python train.py --head_dim=64 --positions="learned" --attn_scale=0.125 --bias="none" --init_std_qkv=0.0292 --init_std_up=0.0292 --init_std_down=0.0 --optimizer="muon_variant" --learning_rate=0.00991 --decay_shape="cos" --doc_mask=true
Each number is 500 + 40 x the weight over its row's rms, rounded and kept within 0 to 999. Layers, rows and columns count from 0. Numbers have three digits each. The size before them is the row's rms in percent of the matrix's.

# layer 2 MLP down, 192x768, rms 0.0308, rows 34-178, columns 672-767
099:479543545516446518545534491565532486535462520471489558491533567478516398444511508496477461497521499407503527555463516545498532501527538466502525465491486408540495494431430528536505499521443561574445505514475433436475448478535468532530555457638535515468523559548480435514465499455547475503
099:498467503456571515535505546500566546507487486454491495457566528484531500496509479478452551499476536469455419499496537472499569518469446515590431457485474521494546519473476490476558440408547522535455401444487562478521473549416461485481482571497472488461433463509531538524505459532485539421
104:497521475527475456490509467513494506465534459551506539521517541514504483551474514490474521427541518462550424489522485544453509509508524544423562489462511486528517439493492546468518572524541549504456543541500528506507486450524510485443478524488579520543459573536489620487493531484478540444
111:490523439561445578554571568447453540498536508496487466529471499560520449489486494466521500507511459533536507445482469466512450506449507543553597478482485455496500490507513465427506514479480476527559524454531516498481606539469518545575486522546505468455529518506450569460460571385523531561
099:521510512450518553527506546551575509487527519480477485484499496509483567447528528507499493488502539494529552433528485578540415471380491530483489506515449464478455416496507487462526521468521440539526521499530595483493517565467503556486528424510452492484516465553499471508514470468538489491
099:479495521512482529491552595433475465515530476542465446461438449507505478518495488505478437493564509525450471479521532464496533523463477492508570498509507454472505543443466469555590497448539524511546478464545488454485451486502438494511501588507469573441498540485525502458557459455456443515
095:506519521489496531487530522531456520438484474435546462546500478429416416507523525524567521505485501503422496497521487500468452573440503585489512563496471530450548596542541534468491533466505482552588586540548486486582461426479457515532460448516537484530550531460503489567535482538491493513
104:497514417500530578509517525535507494523446487576518461469464481432520482439499456482492497498451502471502485468483480515576434399524482466502482526470506569494548468489565557596573509464494583508516488460545506566461457491496528482485553475531549530520491506483514495511508463599428497570
102:540439552492478535485522440453467435505521528480472613551555419542461498462473495486520461544510555555441469575459473479464469484494464564495475444514471478482614547502563527513472506525540449458497487524456424483560545513546473571503494378523508455471494473538483460530547529418431497528
096:486526584526453594520521511499485520503451428509458503512504442546547541617507507495478451593508531519540532542470505467515479500543443495474549542523519520462508511497450474494429481531516491517424542506525476521518513377494475508466486518550564560427443473543427556456533508607521452469
099:492505536484460471472579511432500515466503564472444510555480490526475567507523471483485482561465457474479522579471527490427542456476458520498473476481510487598475561475484476424503464576479532536455551458439558431441595546494495503484477497519444481495515504514512495545515471515541430532
095:459477538467603553546472473532486520513560545474546485435511506492555521467561464503459395493425468496492544517428502567464506539500454451573555486442539482605560549433449455511466544549536480491564569448592473519450474501554495526508416494495505578507434543500505489515493520532532504467
100:541492525464561581513471523466555525462476495520501553575564457515464485474568490468552525505488486541576508509573517482548478407510550502483534489475542506535412518490524546532548514531487528553405519516537518518518432529487476454481485533493493469525498510483476521510525453488490468502
097:493518480506571505556494482534411430469512421513472541529468526487544565407501463542506507529401434462493457430424430566494465576501514486463507503545445560450475489526480469449526513484519468501515468419472453623545493470445496508578498576471560456448483497406483500477539498434493514445
097:497482490467522495495446475485452500458450480461534474513475523494490458522518482476549489403451497418455517493501561491499525454514514503516479414427563525548447485578525486569539467544499511448449500530485503500525530484485487518542562512463510475470477531500487413484527527512522551468
097:435534542474423526444565454464462457553544509496490603528549519513454497453519568541521478541446574471520500490475428497516470555578509534567494522544552485479437459480552470459440437514499490512547552441465551424496502496457535530457524497500489518519462526460494471427512485374507547448
101:472549542424510443463503505476535467514443535466512536538544550525523542495574525504530513435466485458505506541460516469471500454525514525450501505505484515460459548478432501525421476469441513487457498500550562572448455536534462448457522436454443493503491509530541453514489499419531492510
097:463483495546481553504471498461530539432492516502555500492507547447417544456474478453515543455557468482492508556476553503511516559558500527477544485503507573512480469529532537493502528507464420456592474569449428522503520598497546514490444559419548420472547507508493445496456461514520487514
101:465462508489472526450493530498463511404469558572508509449519528462463513517483547492548487480531435437521591521518490485511552535469499459500490554511444458601461470578489587483452418470520472522524519511445545487467525507541517511524484575469511497542501512469487487498519507454485536493
096:505507594492543536459576475549477542530491461461480539559509430532514487554501449527530442472476481434476538557540480500540558459452507543500522465493477483514517443582468469530491443482472466521454477469563533539451517566550575438493432505568504442503516545535469532494523513556460427489
098:451527404597519485510453535455543448534559493494495416451597459435536467413500561490427521523548441495519539501511476544509549505496451505501497472544513472491403496451528499525475470462490447508509506486469488437460468458533460471465503561530552475519459475494507452508464519513539468480
100:474507466488518512468507491463472502445521555511555479557533488495526489514505521484559437456534497540522623570537513431455456468503522534515624506484510514497545477524520521506525426527535427528544497575485522577465498502477460428514467515562483569554452498595434485504513474488530449501
101:433512446496561506489484492519501531493537530528548517500511487453548551496527461504515548544553462523481481519398440536447508518553481479501486478442495458536548493602514558417497423548429504394493527515608487496552477594457505438462539589478488555477520468473527486504488519609516556526
100:570441458480500492543553540450485457501445489464507478539426504474510548482536454496482479506520526521471495502557539476516488455561458451512481526475449566420488505504464479549584486456502464478516522551437534532476504515486502454457506453480522518455436446471575446530489492478505487525
100:468434435518511467522526429555483477516491514480458505536509654532452484470557451550507524535486534528490486511523482475484521528499536395490518555565547427502449586459468428541475483516475540517461525495488519483445469473472439459444477569516525529499425539473458416435538468489496529444
099:500495454510521468468530491564434413460532482486483480414564516519498490480507514420482467553551498545515506459565468531530473507520549476482585546536502411478466409481534513540508508533545431499497452498513474527558496471483469465535432513437538490516556499481505455466449463511529558411
095:543487500578516494514503376564506458497448477500524523510570482529458476533505466514488473462455485573433521512527437575480587553482539500546464532458468504475552546559557548543537470542497451470438495443521476448512481591504506503403448522481470550522554546521571521478486458426544498525
099:540453558521484535437478436470538464524512501510521495538611493518488505466601552418499532446511483512481492469408446485496427449506513479528505529407551423425474474548518565546493525460493487526491517496536445459544508510527455462487514501547543444579523470548497465497434517537495497558
101:492445484499504556544528484535558483474461498560445487496444543423513514484492529449533452467500580540512490517483513526497453472524569469497450481515467552534426409564535566560534549463435517507565522508508465517446485490482444473426514482473478493519459489458462527429470549586537511499
097:495522588517484522481471537471500485537487504582515508514506389516438468470524473539436528485578549491473580489548484590509495547541536483531490558473484481572508527525455510549528533557570429426534510525535456517488544565505558508493508547547420420514473508481542516531476466473472546528
100:515534520520555474457527526524508523434482492428500516459510457481547524476412501584538502528609518408543573497487478476484458511505473448498473485522510447456474558555468550452532513414530528542507566486434444525468447434495582534485526528511470433509501506488541463584489503488464469479
101:557554446503498535508417512489540425539498550457562491523546558504486484493477459448471589478527540517562509520452543447537472553482568486472501477492489482508508571448501475449484521534481444488488525485570502505568515495502501547558564496493455501531456489482505489493426498435513505490
102:468480436593539500501430495519476522551524465513534478527498539502422501464441492549479509535522486475577463460482403554519563382462557464488568500563461537510542474483445480524569491424488558633495521491489451463502464590486521503523475447505546475488587544494514542477515486553550483497
102:478542489477512594453485537499507490524413466455497478454457460456513506469490555579583497522523564510462475438584487480480483517524535565513473516469455507510492493485491504513545507505488544548426495474529564392447549510535536501497546520514495542563516536561467479522467477486521445475
100:509470451434484494456455431521416493541515519514505510531518415543444481443539501475515486506488533462423500405500502533507541520485472527559479503480436471524520501519538522510515478505482544521539550540551565528551453572487481447479535430548485586537457495531471473536499508519473524538
094:523529459485491473541441432494529537492527509461491527474491503515517456490524474548434561491507462549517550525487519493419486498461513562484489522547503527542478484493531456458484538463429475479459483419459489488497480479496543542574427561538540462509408491409539515449494447558505532461
101:588511480550485508454540510549505461527528443608496448547527489463510495469498478495425464528543453402483513517574447499529503557523462524484543447504513484519487514451508455467508486535512589511532493517545527495520534477471539507519408544498557544531494568489449520544495459554552520487
094:530477510484441422504526495439499523484516554555554532527526498525510523511464577505438473492447472435516460495508459532548527538466504505557448536479406576517572449512467447455454434592581573541532492433519510528517497489561527586532502512513455468494521505529483534404484480446466505486
096:432487519564502485544541521487447535497448516514488481527519564510559518502455484502559514525470442523554430418571449480433523467512492421471497533468490519460531472510530452527510495430535504498440455518460522463437533526509518449443462506526480466515446525470468484460556501505554445565
101:440486459425527508479488512494509532513558460483505520514566543489447528473460541565449538451479496506485513495503503547493514426522478459515453505546555510515492513539541503514518502478469477508461544500509515483505478494495467450502496564428499498483531603473458501457547457505540536468
103:510484495517620517580534498426506544552442520532470559456513441475556470519554519463449535562429440507536475472410477497527539526417494475563462542502501543484526517448487467498561573475461503435556475522491408518500473440479525472554556527460517525481488441520476452558550582432395490564
096:506471514572506491418501477511552523577436516475470550511573570554508551548444496458503527481446422490512502508566502434504562483473493441490473546553490522507467452473520515518485410532551524484490525484421452620494548605477527467448458601539421486523453478517527470507500493544501564587
105:471520554424440532445512549486523440514505455472524450484513492485468398506476524496538461466500533452568513466579470438552448523482508534501552472496473446552507541478501521451479439469483531532540564485497558527421539433541475527469490470500460579493456421515508463461452477447428463523
091:514511487465487485418455484553531470514475491549429457397447496519434554554493502511532495449565453525462558535477452467586515539540424467558474455554501501487560484534545509497498493494462461617530502536499509474487461566500532522552476455523514530564490495563537521543539469490424447584
095:519514462550575522496487553468578482452526516521481516525438456474537471473487504484484454597507451401481521509575505469511520544571525503491465448490549438498501530499468573465515487487564458462535503474488510551558512496494537477495569510482460496490503492462533617546534497518571540538
104:466522481565516428561475564508458504500506534445500468535489638541505508464495485430438517565546521448502495548484463525515487556555522502477487493499493492468547530508579506501487458491558481480533492532407470502524503524524500492541488453518464505509542492502538482545555551528505506481
103:527458466580517458563483494453502519498466533518463506439460419508428512560445548420452530459578529462506553551528557488510498546441521489480489421470483507496478441528503531514537410513473546437516488540442436437498483455553521534526497455480445572539413536491483503481524478480467463534
104:490469577450518459457452537512491510467453472458467518533550448521508540448499510507535545435481472477541490513422469434462438496464500490511511569515500496424481500519423423468543458492478519483496424488538465516479476510519497507475487518467596476475432449482548444501491485551499520552
106:539511506504585505585502505453446454544409449545506511487469525556535473540528483425428553483455491556588517413429509536471564559520470535478510554517510498534485524472525524544542503551454496527457480523504504528567622460569485461478510486424476474534518538554469478517439471504433553533
101:456497489545421387374517513545513564477487443526527466528562484560529535503512407510504574522497480467458454503523485455491489433456457477472439458568545514488441494539475573541486566535533566526530553483514510471471545539468516508564495483481527521527499469460554492484492536460434484419
104:515490500411532478513494447502502579507491502439496566613486501551459465535417571549469510556518468451517518564526417565507502495441487464458501434489541516578531485521470525496519495532481508457506437512493479471562508524527445499490526597447528520538573580521556595523416436480414505457
099:430409517435465580504481475479447394555564418471536546530515454548569468460493477500466502488426438541504535457573454482517536486487467524474489467502537533553369483421502456498445459480490490447480580446508520507504481437472526479505486449482505477443514472538510474514475543468487471473
096:441432500474428503517478495533549473525472502498515565473526472470525518499499577547478490540427594479477434471542492497476482446465466495529485443530512420533455382487478567460563509504506439423534449487511515476435479527439489499528507531540501438465503523469524492562559496461432536448
105:550465478503524574507500491507483495540528453530542511508497506494470440537525509494498532535438547428526535487436487570538583488477512511503567476492552456437479522478563556589521487508485495445461549527524554525506501547436515461478478502502525470557383433469523474512485462519551484462
100:459567513471492513441482407563508529502505468522464515608466490463457494489469444496517545501546448378496497540618470441506534458523511491426390497448549542489558535473507515536447448482503512462471538460452501442495569469518460452455516489506492535501530510478464461544484470496451472485
099:541489516532528478509488396527534486547529482431493491509496500513586519521418436484532544504501454538447503525500441525413481492457442528498441432521509475489512494524501450500525526526532518463518471508495467582529549548517542444541466484550513521540521519507463523483515480504483488422
101:471478553482548499507554534496489499515506506476475468455549520553573483542520432511524467483461552577568496433528533503525491447500488478494454467506482504490417546586485489539572558504565492455458571528472612568475506490555528549383575518478476415467483412552559556544573483460502421513
100:526483494540472512530452487463463559453498540448522453578549496488490485505536549477485492426505635589492513614558508541468443529532437484462485552445485392482528449516493480493555452462489558491480505485533574529489533484514528513490495543560507496491521532508472511507486492456509483557
095:483481523547555489432482511519403524439473492436519549510505608590525553545496528434544528541467557511446444498476507521517459537502547502533566560536488565505465518464516511540504434486488522520449482573436487484427500434492493528400480504557567505493474480532578464479515529459478491570
099:529477482508482560520531542526511496546448467518540513539472552564464528533458570505494540479482538456553501504507557583491617477484455524524538537456505470538521486548461490493496482460519464488541540443474437563474463524489536551459540508542506481588491460462500497468530500459530536498
103:457470537438439480423488580446474495579564461482472489453554495442468551461497535500514532395535441440470536480568498519583474481511438549534505493508530524535456510428471485480569552420507464556463444450508439427487459434506524559451405552469525518558486468547519452426458519501490534513
096:509541474643414461532444477511526491499456513496449542426526499518567458540452508514494487472494541483575501438504502563506486492506463458443531448492510521500475428561494599524502432511495545542594469492440512507507509533556538545540562381482487533460517496506471581490441484532555513561
104:567525499511450460541528601540488603585534547523490484533478518554458510467532567483414464438533438549552485512446534486497499454510390484523473447416578475489479499499536463449491513479545436503461475525432476524487541519555516510451466500489496500492430445563473478533483578516574516550
099:426510486498489482439480508534518506467427477535511486415485575498465456543497594502511536480568506485547487423482443434513497489529541488515477395510490445556501461460511465487478533515468541568540494498560529438468492442538510492424543563503458449556499554535491458523554545512436466513
096:449488590459531540530469471439445538529515564481505526518503493482523484486474420545630548491529562527463499473505479528434499551541519458434560523551473509547578519453460522488478571469474603524443452530540545520551488488422536491477474458522386460526499425479497553501472523474486522445
097:506500493521476514552574531535491472494431510493495484524512424489547547511489483559501460484458565543413444529530421501506453452486488492540481536406469518501514533477506469506454568477472489496517478483468547435483479450493472545551535574544466472484533448487444535398569476432519451512
104:529479565510494554498474461471500536507506520507532578575450523547514492497455567526537526502542421507444581519543552439470480370481492516534520477584495389561492515455447469488439529464510554474506521502568482498528448493452538492522526439526484447471560444483516515515486477501566474473
098:519467470503489501492493526473526518532493436539533575572506436479453442515582535503467493573522474539550511474369494398468522432532544531504501481535530460428464548489522548508461538491470486517483509441534481492555532500486439510491572462499494440518471562502525506509461524528512471516
100:457465458502485528520468473521585502495492499530482498494513570559441516428501478479492478502509511496429548472490492507485537467527486486503532514548509552560494469487523519510513476479499555437480546558499502475538513527501553460508495541601480538510497498508578526470516521490482590488
101:468486538508518457508527447576475531487518530560469471516533522496498451547562509479518515477532501497487461553559591430431445493469537461471453503491447522457518477569551487520468491580572528408398480434457446508464529504564509437456488517548539549498434508455510532524524486597489499506
097:560495434491566466574447449516482526517469451525438499494424564538490528489493396555559440491490481520551460482436471484510472539442418485517489504488472476567480529464545497541424518544458539495475484533464492512483566507556456456474423549521398521522532602460449518480482435523544447505
105:515491483461484442521519560571470518433500442478504531457464460537479466481584573586525525541569510475519516519438488584481490565480517549478491452519543557456530523518557443420495479455530481515488490543490516426453479492561520536512449482551460527497443504560395518532479451542482474543
105:496458587544543489524520488452499443553521508490496470507469570506522503485504461490469516486428500509513493548503524577519459491471476447488426439513537457475497428472482427540542485490478594465441433545554541422527465552390526482518487507549456537519518436511511476508577453550539490475
101:553420412475445460506515558554467492477478438555566519534523489491542479529524452521613497511431542422477477458519542501503437472445570514491529457453599513462524541515485585521590480448503498547516557424537508565545452483423495507502494526518503504430498436525547518503497450576511511460
101:515500500545511496469443495553501579442554537555520573448504590488545570541523411464505483428530504446489433515517558504502528512603548455535494488479471551558499531486530473476502493490498536527457486459433493534525535527460538575471494496510449525476536520467613547503516546564544535508
099:503498528544498550532478518551516498525502468446549506511485517509555457477489631560465494536486501494453528543500508514502531431519524555517483474554451500539480520514491446478495467533557472495467524524510511420522512517458467524604484497436476565487480507521516525523521472487544506505
106:525549428543492505478473539452488536461520487518500590536495452504449494485481629498550564526488449455524546527449497414486478521496447512467497538521567503413538477538458580462507560527510482570528504459539422501476565493541517510442492492484509546460431483506536514486431431481401525472
098:487472493539420459520506512581550582515532495546506479439372550530488532474454503512503556519534480540521417559414541449489484546518530571478465541573518474500470495437561542510539519592484456493517444505567519450563522451523505522454460420563485448519524502563477527461509506489500619485
103:443526461473541500509474446362535571518467517493478406464518470527478548535451485563528467497483501480514484492510472411525541497468462542508417523454521552491429468434487566449567463486526524555538485431485474422507552541509524526553525516471520528501520532504510495502442558504519487480
099:562478532452523470510500476539559497409508544516481518503392452504544463508566531453517508490465529459551510400511443555509523540534544540504497523507465488544465476497533521451510518539456549491465486441460512496590516506478529523564518481476521488462459536482470485540469526518545513531
103:546474563489432533463499478523556495486478507562494521500461492468507487494514502488451484401469485504430459544365565526512485404490560464499466498507520425528510492418488423556518518468499533557505558510492418452462469559555542520513496557503434429529561517528514634482534497513535514496
095:510519543467445515452498539550523560540582474486510517515515506458469486529508482524494518469454514519508510561609503568535463501516550563526488519518503496436455466549504472564590557425523422477467426513531524514595498502545522433490509476526508550498486439530538482524470525606466481526
097:509533451463537432566442567517528493525508475536549491504442485519449459465504561480498530495550509527531470548463545421523524549525464538524489537442525551515576482507509591461518552499551443523496528470539505466439580524462530524532516562550444554555513525417591529483554497524433552461
094:488496503529503527478456499388518530574449496498537456501471517517556545543485499498534511564484450435483488442490489486488500533519556497491497548415531473557466488452454411559409491535449510517462469519514500472555492514523514465528465572478496510548558518512380472490544484431569478484
104:508566519460639526491558493429488456550595553507487537545493498459504541528500500501468499463573572472522529518575563465515453426550518462508523559469448429502474464517517504546480484519512485538608559497563501563483527562510513492521584509489520498431474497455528504507512555476534480488
108:509467462475485501509494475536584538493487542530505433550424557458480487522472455545556572544496561514536512520530515550423538405480598500500520525516445488553469548514501478474568491499512601575478500407500537500517489488502504540533448555438560474500484491532513483529453466449481570508
106:522478511494542528506483517478544472484501444584536528528552500570502520509466587488544507505453436478490529547532487515470498493510579568464503511466553595507548480539514425527398521462440528476517560479494469553504478489492479538483570532454475502415496548488513500499503457475522554504
095:509533454388512523514549521424549553512556490431512468509516472478454539516510548486521484551580517602483398551548497485487528576470493466457473522519487570519499412500537544504474541521536434507483519573502566474448543461545472474514524560419517461443528473484412508439502472474519447514
098:401504527460459480539491473486436502527495587482480454487519461463495498557513542450466451479491556507565482532458489486436539448487464481545548522522594442517530445468468508440532413540478513516511449559524478610511516436566487468528522533478431515527465482584490447510484439517480470507
101:509505509510485528479490484573499537516490484530512529525495511501546535480568503542516454467523443531494456516455558536585521536537423400531536524496510534490483533497480572519488538536515518475491562502507548456505532483499535482535561485451509564526505470541454482589563566525523462490
094:472552538618430436446532458576476568511534463466516510543468495528543467502541463520483494460464523485533490489505539462508505503482529473455501365483532458559512427529498473410522544476521497565541490474453487511469491523498492449513510467457506468496536519480504519488522559533541446475
103:444548468506499539467454486578520476465484536550510490482568490531429522444530480488485496492469483493505533491496477568521514502538497482524466598504468481483520515479567441492492500515495558558576513440535535532470484451438465580432555505457477385499502477457560543571485453541520523437
096:526471517517469489530506500479445416472483476501453498549567552521509529491500497496467548542490446594470487547508516503454522481462461472507451524520471563517549526468481588514509533498481424577515536503460441475536557478514435504446583453513469510474494518512510536483553463574549526436
101:550516463492538539514548522509492457502539467551466628452509489501475537499459453515510484488499438510520517484448495489478518488523519468543515538484481523467452524459498513498487445568518540421482558510510463485528564526559544475487492454508495523482495502528529404493498454538510426492
103:517514518500431430465516527501498504433471452531490474520494517465470482493546490441546496464505450463459479429489511473516494505537466538525426460507528549523503504516519464469512495430437533497458440497489445454523537495535491486480479482474510585494524526528436526526455530504462475501
098:553467501468453524449516489522509495487506507529494494485517494489445508513466384522468526455505523493583516475489515561489529434463491541527491517466480510455446522427461551502462510437489503519539467558576454475435534465486408507500477522484532488574528467492472556481475499553506485592
104:479485546458491530524454520448492458497481481477454558510455420523543576487431441510497517564569437478466428522517444425504567566519524510536399461526491476505489527556459471540496537483482499477431415452538427580500476488531550563515473527498485467528503462548519543501448537516574501471
107:529507493507424488474442530458485501476542420477453473485496479511479528501473519500501566478436476509575448510486492472489377502525476521499494435466511581568403525439554451515553508516419496489490484477505499453500490507523548500465499581538524514441457430495494467508487505487544434487
104:532502427556521482536591465461521452549503534442492481462551451519512515560436620544551548464485511475461432470534483388470460497489519549492454545484528496473486445558525479527543525499505483587489490511409512409464440460519517464529516529527464480492530483503469545549504485516486491448
097:521506520473430532471502474462441468528462470509504488468525571480497481525508587471547522540481490541495531572555537546535514615510501460491474495462537579485505449470506529444442525462513504477586430516474527471492459592455453466419564407482569465512471500486547549465488501554405484421
103:524535512391490480505449586514452543481503589520481581570455527543509583507483547503590540587534490576528500442519515453517431533573527490502567433572567438417482474525482516473446519491460482472480514453478502526540454543509508475497471459467537564466527542542493482480506494433471523492
102:518561476519452531517473545515487487467532550530513476526448424475512424433516539459506523482546513463544516565445563483495549515572464556486477419502472528471586478477530501531504494494475527506491511549555590486477414439503488515463549487521518573480465523522587547586550536463417495494
098:492502542496438472505501485439463526490523416532517576511518536518494509506471437496514383498577434497447475440502560539488534531537453501542432553525530495553541560545490500458546471452441574470522524454422533518452468532467515516570489522514525535532501489499521511487522516478526524569
101:524481448522512513425481407473469503437519586584536417509464458478503471520512557489503512543460518453518464457547520530483575524462527525430432518569467474525456475498532552506433463511463446490526497524518450454447525490510548571439482547521514518460526479485447453526558493544477523512
100:559544500512526499502505528467479535514456507492514503488528514475442512538469492545556524482513551495480536515451414452521433524516514524557455462487485534561447524494509521442513520513571505569595473414492499464533556444452482593601480404522455507488496464479490528509504545481487525504
102:435504578489487508482519477475558466482547454529530506483590509536491449520478476557494461545517465519509538530554446529516456440509545542479425477548534444522545490480504438490386588525510507434529461560424485457559546469473551519475485492559525392447508566549503430503454503509463529539
092:515520531511460506481468524492514525491422542486478467559521461495505501611502612475575530506539444522518518441469470506492480516468484406436512498456528526551514514478501482461444431481481529508500496440477488543508507505519461528513500449520422502414526482508490523467555513450506520492
098:549555524492556587497440481593547448434467440527530447458488459470530484564536507495491452417505493514588505506488467458504465543524491502496569568527496505440525479510509554492495547488540453473463466413465522526534515444470533548479562563467472534499442517556504587489592488513427507480
099:575519524530495497523440480464550459536468575521459552506519467503515461506492515525499509504546480503474477518454460457449510500496532533465482550557454494511520516563519528514492490451510466432437488565531429534503478492499503508554498528501442466515425537454505567499498511433530545482
101:450517489477530501501574535489472576539540484489560518481538484539552549488546473463435427570427552484496411474531502480539420527530484564530500513574510485557440528428510435456394493473540439509491494567533540469477543529558478504539540502493550488544486563506475477475459544504476512542
100:490538452508493429564505479575544493517503488446506508548509445538481512492511489494521481583536528562430443500449456519458581495485507489509504507547513471474529535479452370469511499482431564487519460406528492520537569440476456490456486474536465506433564499472572494507449519491501471447
096:396481474493476506466506482465594476492517553470508488481501403488484541506467517389492510560553572415447584469555461522516503472551506541518489482531479457465484524493378525501484431565547495470493460471498550490481476486534501594472538452479491563519512508497495510527451489489533491520
103:593515434514537478477536531536444485494497473461532487407507411514455516510479514470500504561550504514456534494447445455468525460464540505460495477523527516501515422523499491505405506490457480480532540541446558505520476500497508507534467381523424543482545466499556470521488482499490484507
104:446495527501459425476421486522517509411505491486524513428451446529486528513472484531505536441483497523452529531536549512480517441519536494551541517534528444542425504548477502511475482497439510511433487559562471393496475504425479444564498448471531466487595449545496535557462438491489538501
098:502440550567475512436465414411526479524501481400518466445446526506471513443529480490531515580517481548487461490475479544518466603468526493478476524493478491479508604466464478497446469510507484379485558543524505534503528447472497529475490527484427562439531470502533444498514489447499446571
100:547557458501483471490491495542444565503465506493526497491512478519480473495502486465400522506537503458448539484514485546556563473556498485484551443562449514466539455566482526447482490519483452444585446489496557518552589486448442482482547527528544481506547523508445501513481479503496481438
102:451441548495511506531557522488475503548515515502455574502509500455427502527457514514429498466508496550500516505490489535530542576472440467496463495486552535451507495518407495451444526445491443533496584460474471514512458469470468550518559565486474416480464490504519529456586456516469489517
094:523502563515509465571505544493549529460538429487491566525502443543532540454471545540520439493456492494549481464554525438509424562511493500524556503474433525542528578433469475477488372601455514453484495532533518470547507543459525505480461530484561441541504492499508422498527475492580519563
102:489557471499442546493570456431550522507493421498466500487488503483493391516493497560478459546520529503497499446512508460483458425494505477583537486493490559523466468437472481482571556506579501445461594458487492554563459526517505488498489451480499457475440452520478517501490530542433501542
092:512502563511496538502512484527607542483498504491525498487474492552557500546493463425436474462506570514525506460508580470539461435530479533553518456404507469465509533394499479432498520482478397566500534456479387401558418463503526560533519526433562523521468466497501567491480496503548455488
104:513486499550520512568557525437514475514523555473550489439479463459520570568489496539504500532486454463534569490475536477593533506544492558488408485547561471554504496456499536490561519501530480409495524560488468479528489500512509426523556525448503510448538506504501387533497545474453575507
104:473486502542478553538544468548466502492489535472509500523496498510489404487446442460525492479408510447467415469544569474554504533535529551481567491460564574474524476530460458531505468492548463502473573556518488490486528509473534444517583428518508568495543459507483510511534521488525521438
100:504525443490525518462482507506458486482476469460517476432515527446532401499435487518516547545501524546438545484478566427566470496509475485455505518575484548489518459517480428527402489483449542466504550486475459536493448430523484502505506428533548521470488499509520517436493564452490481577
106:555462530522465502501477458545455477540564490461597526504504504492446490469433540469439481448468432505503480548496502603535549548500488538447523510603514530545557433513502496537459449473517566530545537482500554471533541523493509449580471528474558518517416565459493516482471552532495477481
099:524526472489549494515472553511417489459549445550540508476478509514465473495517561450480489581464557536439479466448435479586471467469515547581479551479511566448537512428512456504557541566482581486580426431550490448496498427470527549525484426451546497504565478462480505528473538470514493504
104:426486471490483480514441473534480493581474517423523520539423542509441480491526479517466467531502442453487514473459520510469504638481574515544487573427458447537516532497515472543509520503508533435501446510557503494552407515556473474556576514436495598544575526503405462477559485477521521548
099:533500517519552466506482539562433485562494466505486504502428541506533598474474430528523483482428482452519543527499535393504437511537519476429477492576511523599496458473516551421521457481522526410400465521503509504480416557479507518517506487545527513477521469502507522479520507537513403517
106:570487393483451501573495511486475454529578480442448493518493552467557506511523490502507506437414426509489519519532628498505471623465467501565542425521466420450531538465424509488549458557524591479557529527506436493542467462489511429518543486441499533543495471488538518528559483498453446513
101:527481519509476467465481418495517505444516532486510462456539489384511371509438432455444513497542613451484493520552488550457522519491518459423493537572511458505557533501523486513444563475416444467506486472449559531483476497476513558492461577522474507464560589460522453492502459569503491580
100:531510564529465545465466558503600534464480486537477483504494459451427524552507507457499481586484504466491460501535491537502574459489542499479528444424466540487492491575514511563445476515510464570410507503530507488521490467440477509519549467510531440493523452532473395472498466485543466496
100:550513532498594429558459435536459531521544526530458496513486484606426439498455536454510527560535441512485511509494484497513556502533455488504592542413466548470523480556469475535511516516539495476457525456577467539505530470586479532567485442549497473511539471489555544539559499485543471520
103:502492513435494521520535480531392491452473486521420429435419516486510496513497427479472528453469538529472460451462464475554489575493454513522551495503482430579532479567495488571543523533504476442475465571446562501437455524463466464467425512532577504485373466461533495501493510491496532444
101:511568543492494517470421445478495487499484487538504560484487527513564463502445416524510428421480504567513520524483515488492558535470415464543546514472496507463549567526489509520541488533491488515543436542574494583452500424516527560468558451537550501479477567466513503510499472583414540476
101:498500470508410552494399511522531517550625486530504504529548484509568440541480477531534474478476525487518510615508504471543431386486568487519517444498517449519459415473536475461549501462498514538451535619523550515435430525540478518526518463494496525516546544500521560489519495547511504508
100:449499479514545460547505531451545529528488545508546450540509578483463526477505548557547448570449604505456471494454554509499520525486462452462569558517500550569534561509465517560507571538467397461512477473536522472425533590563490533493504602542447551545503457508474506489506532477503504512
097:460494481486512506514523500521518477483552533484513519565515501458548511487507414471495504500464491491566523516508502511508478449520507480542581411484517535451460554513453507453543548493537495535497528510555512441474521547495472481506516446457481517518503541531547533538517482448507599458
099:482493470495559542445481499436536487509471561485482497487520468458525509491501490507562450523471465475519572474521438493558481567464483450528482529464518484467468502478502500575431465488556476467475521461510460513508460578516470488485501498496531499497471567490513481549529505551552523533
102:488515485589526535546474520459480551529488531547474520467483392525546496477505611436480514501469460542463486452505492417509495541542513513524585463522446512513545475526535478458455516561475514392476495564461510514588504514461576547492466503480496436484486506582554487509430563466443419515
116:554491528431546503507549488514529404498499532576514555530536501496442531509504535512485522454467531473556538519577512461453482533445571476558542480533554528526531525465497470505529498528519425484534441521489522579605478499421496471562467515521395547472465462416513424483510543494499562459
103:516524532562410520493529573493580460505458522485515479455421439490544472492532589511486503497412512445464490450471496429517467477485471498509466390467513475474513475471479521544500534445463468512485491531562475545472505499506490482555514421537419521527576531458486430516513510521535507527
102:515525427492547485514488520513516479488495488538526505498478429525481573466517565478531472478458472505471530504464492462488516418467482496486503455446508450468529471521519536471465561543542487568528493566557538523515521538505604500462594476452494505444512500465544552506465560503471475499
101:482550452566431518497511459517489529481492602497534552406466465465464425498444488453536533509561450538544517439501577517497487535567491531517530550446496456494550562475444483540510482499499538410474508521485550432484467498529473431514516461479494520515501525481522540471552464507569464504
100:537534560532563458520537474437516552459514564536475454469490499475509443492573431532473464565447448523485519417462476495529583432511486469499524466432525570525483521510448532456509520537526442505527492476499501579424469534447503530517506509494518500486551420591489530534523515509445431564
101:521555518423498442494578540477492455515465531519456513468537481490446512573482517512470519479506460495496550527537455572479521510514451526436487483498466474472508498505533388547476454574512484415632488483502525540507453527476546544457545428497503471511426498454397504486497473489516491541
100:477519514458512457429535461560455476479522418505446403514581521506486544449467508562504546450608450574449491502583471457517454496463489442432534512537416542474513539551527481471452452422469534487511537506514499526515543508466510469534463491451536449556530550509506486546524470491393563465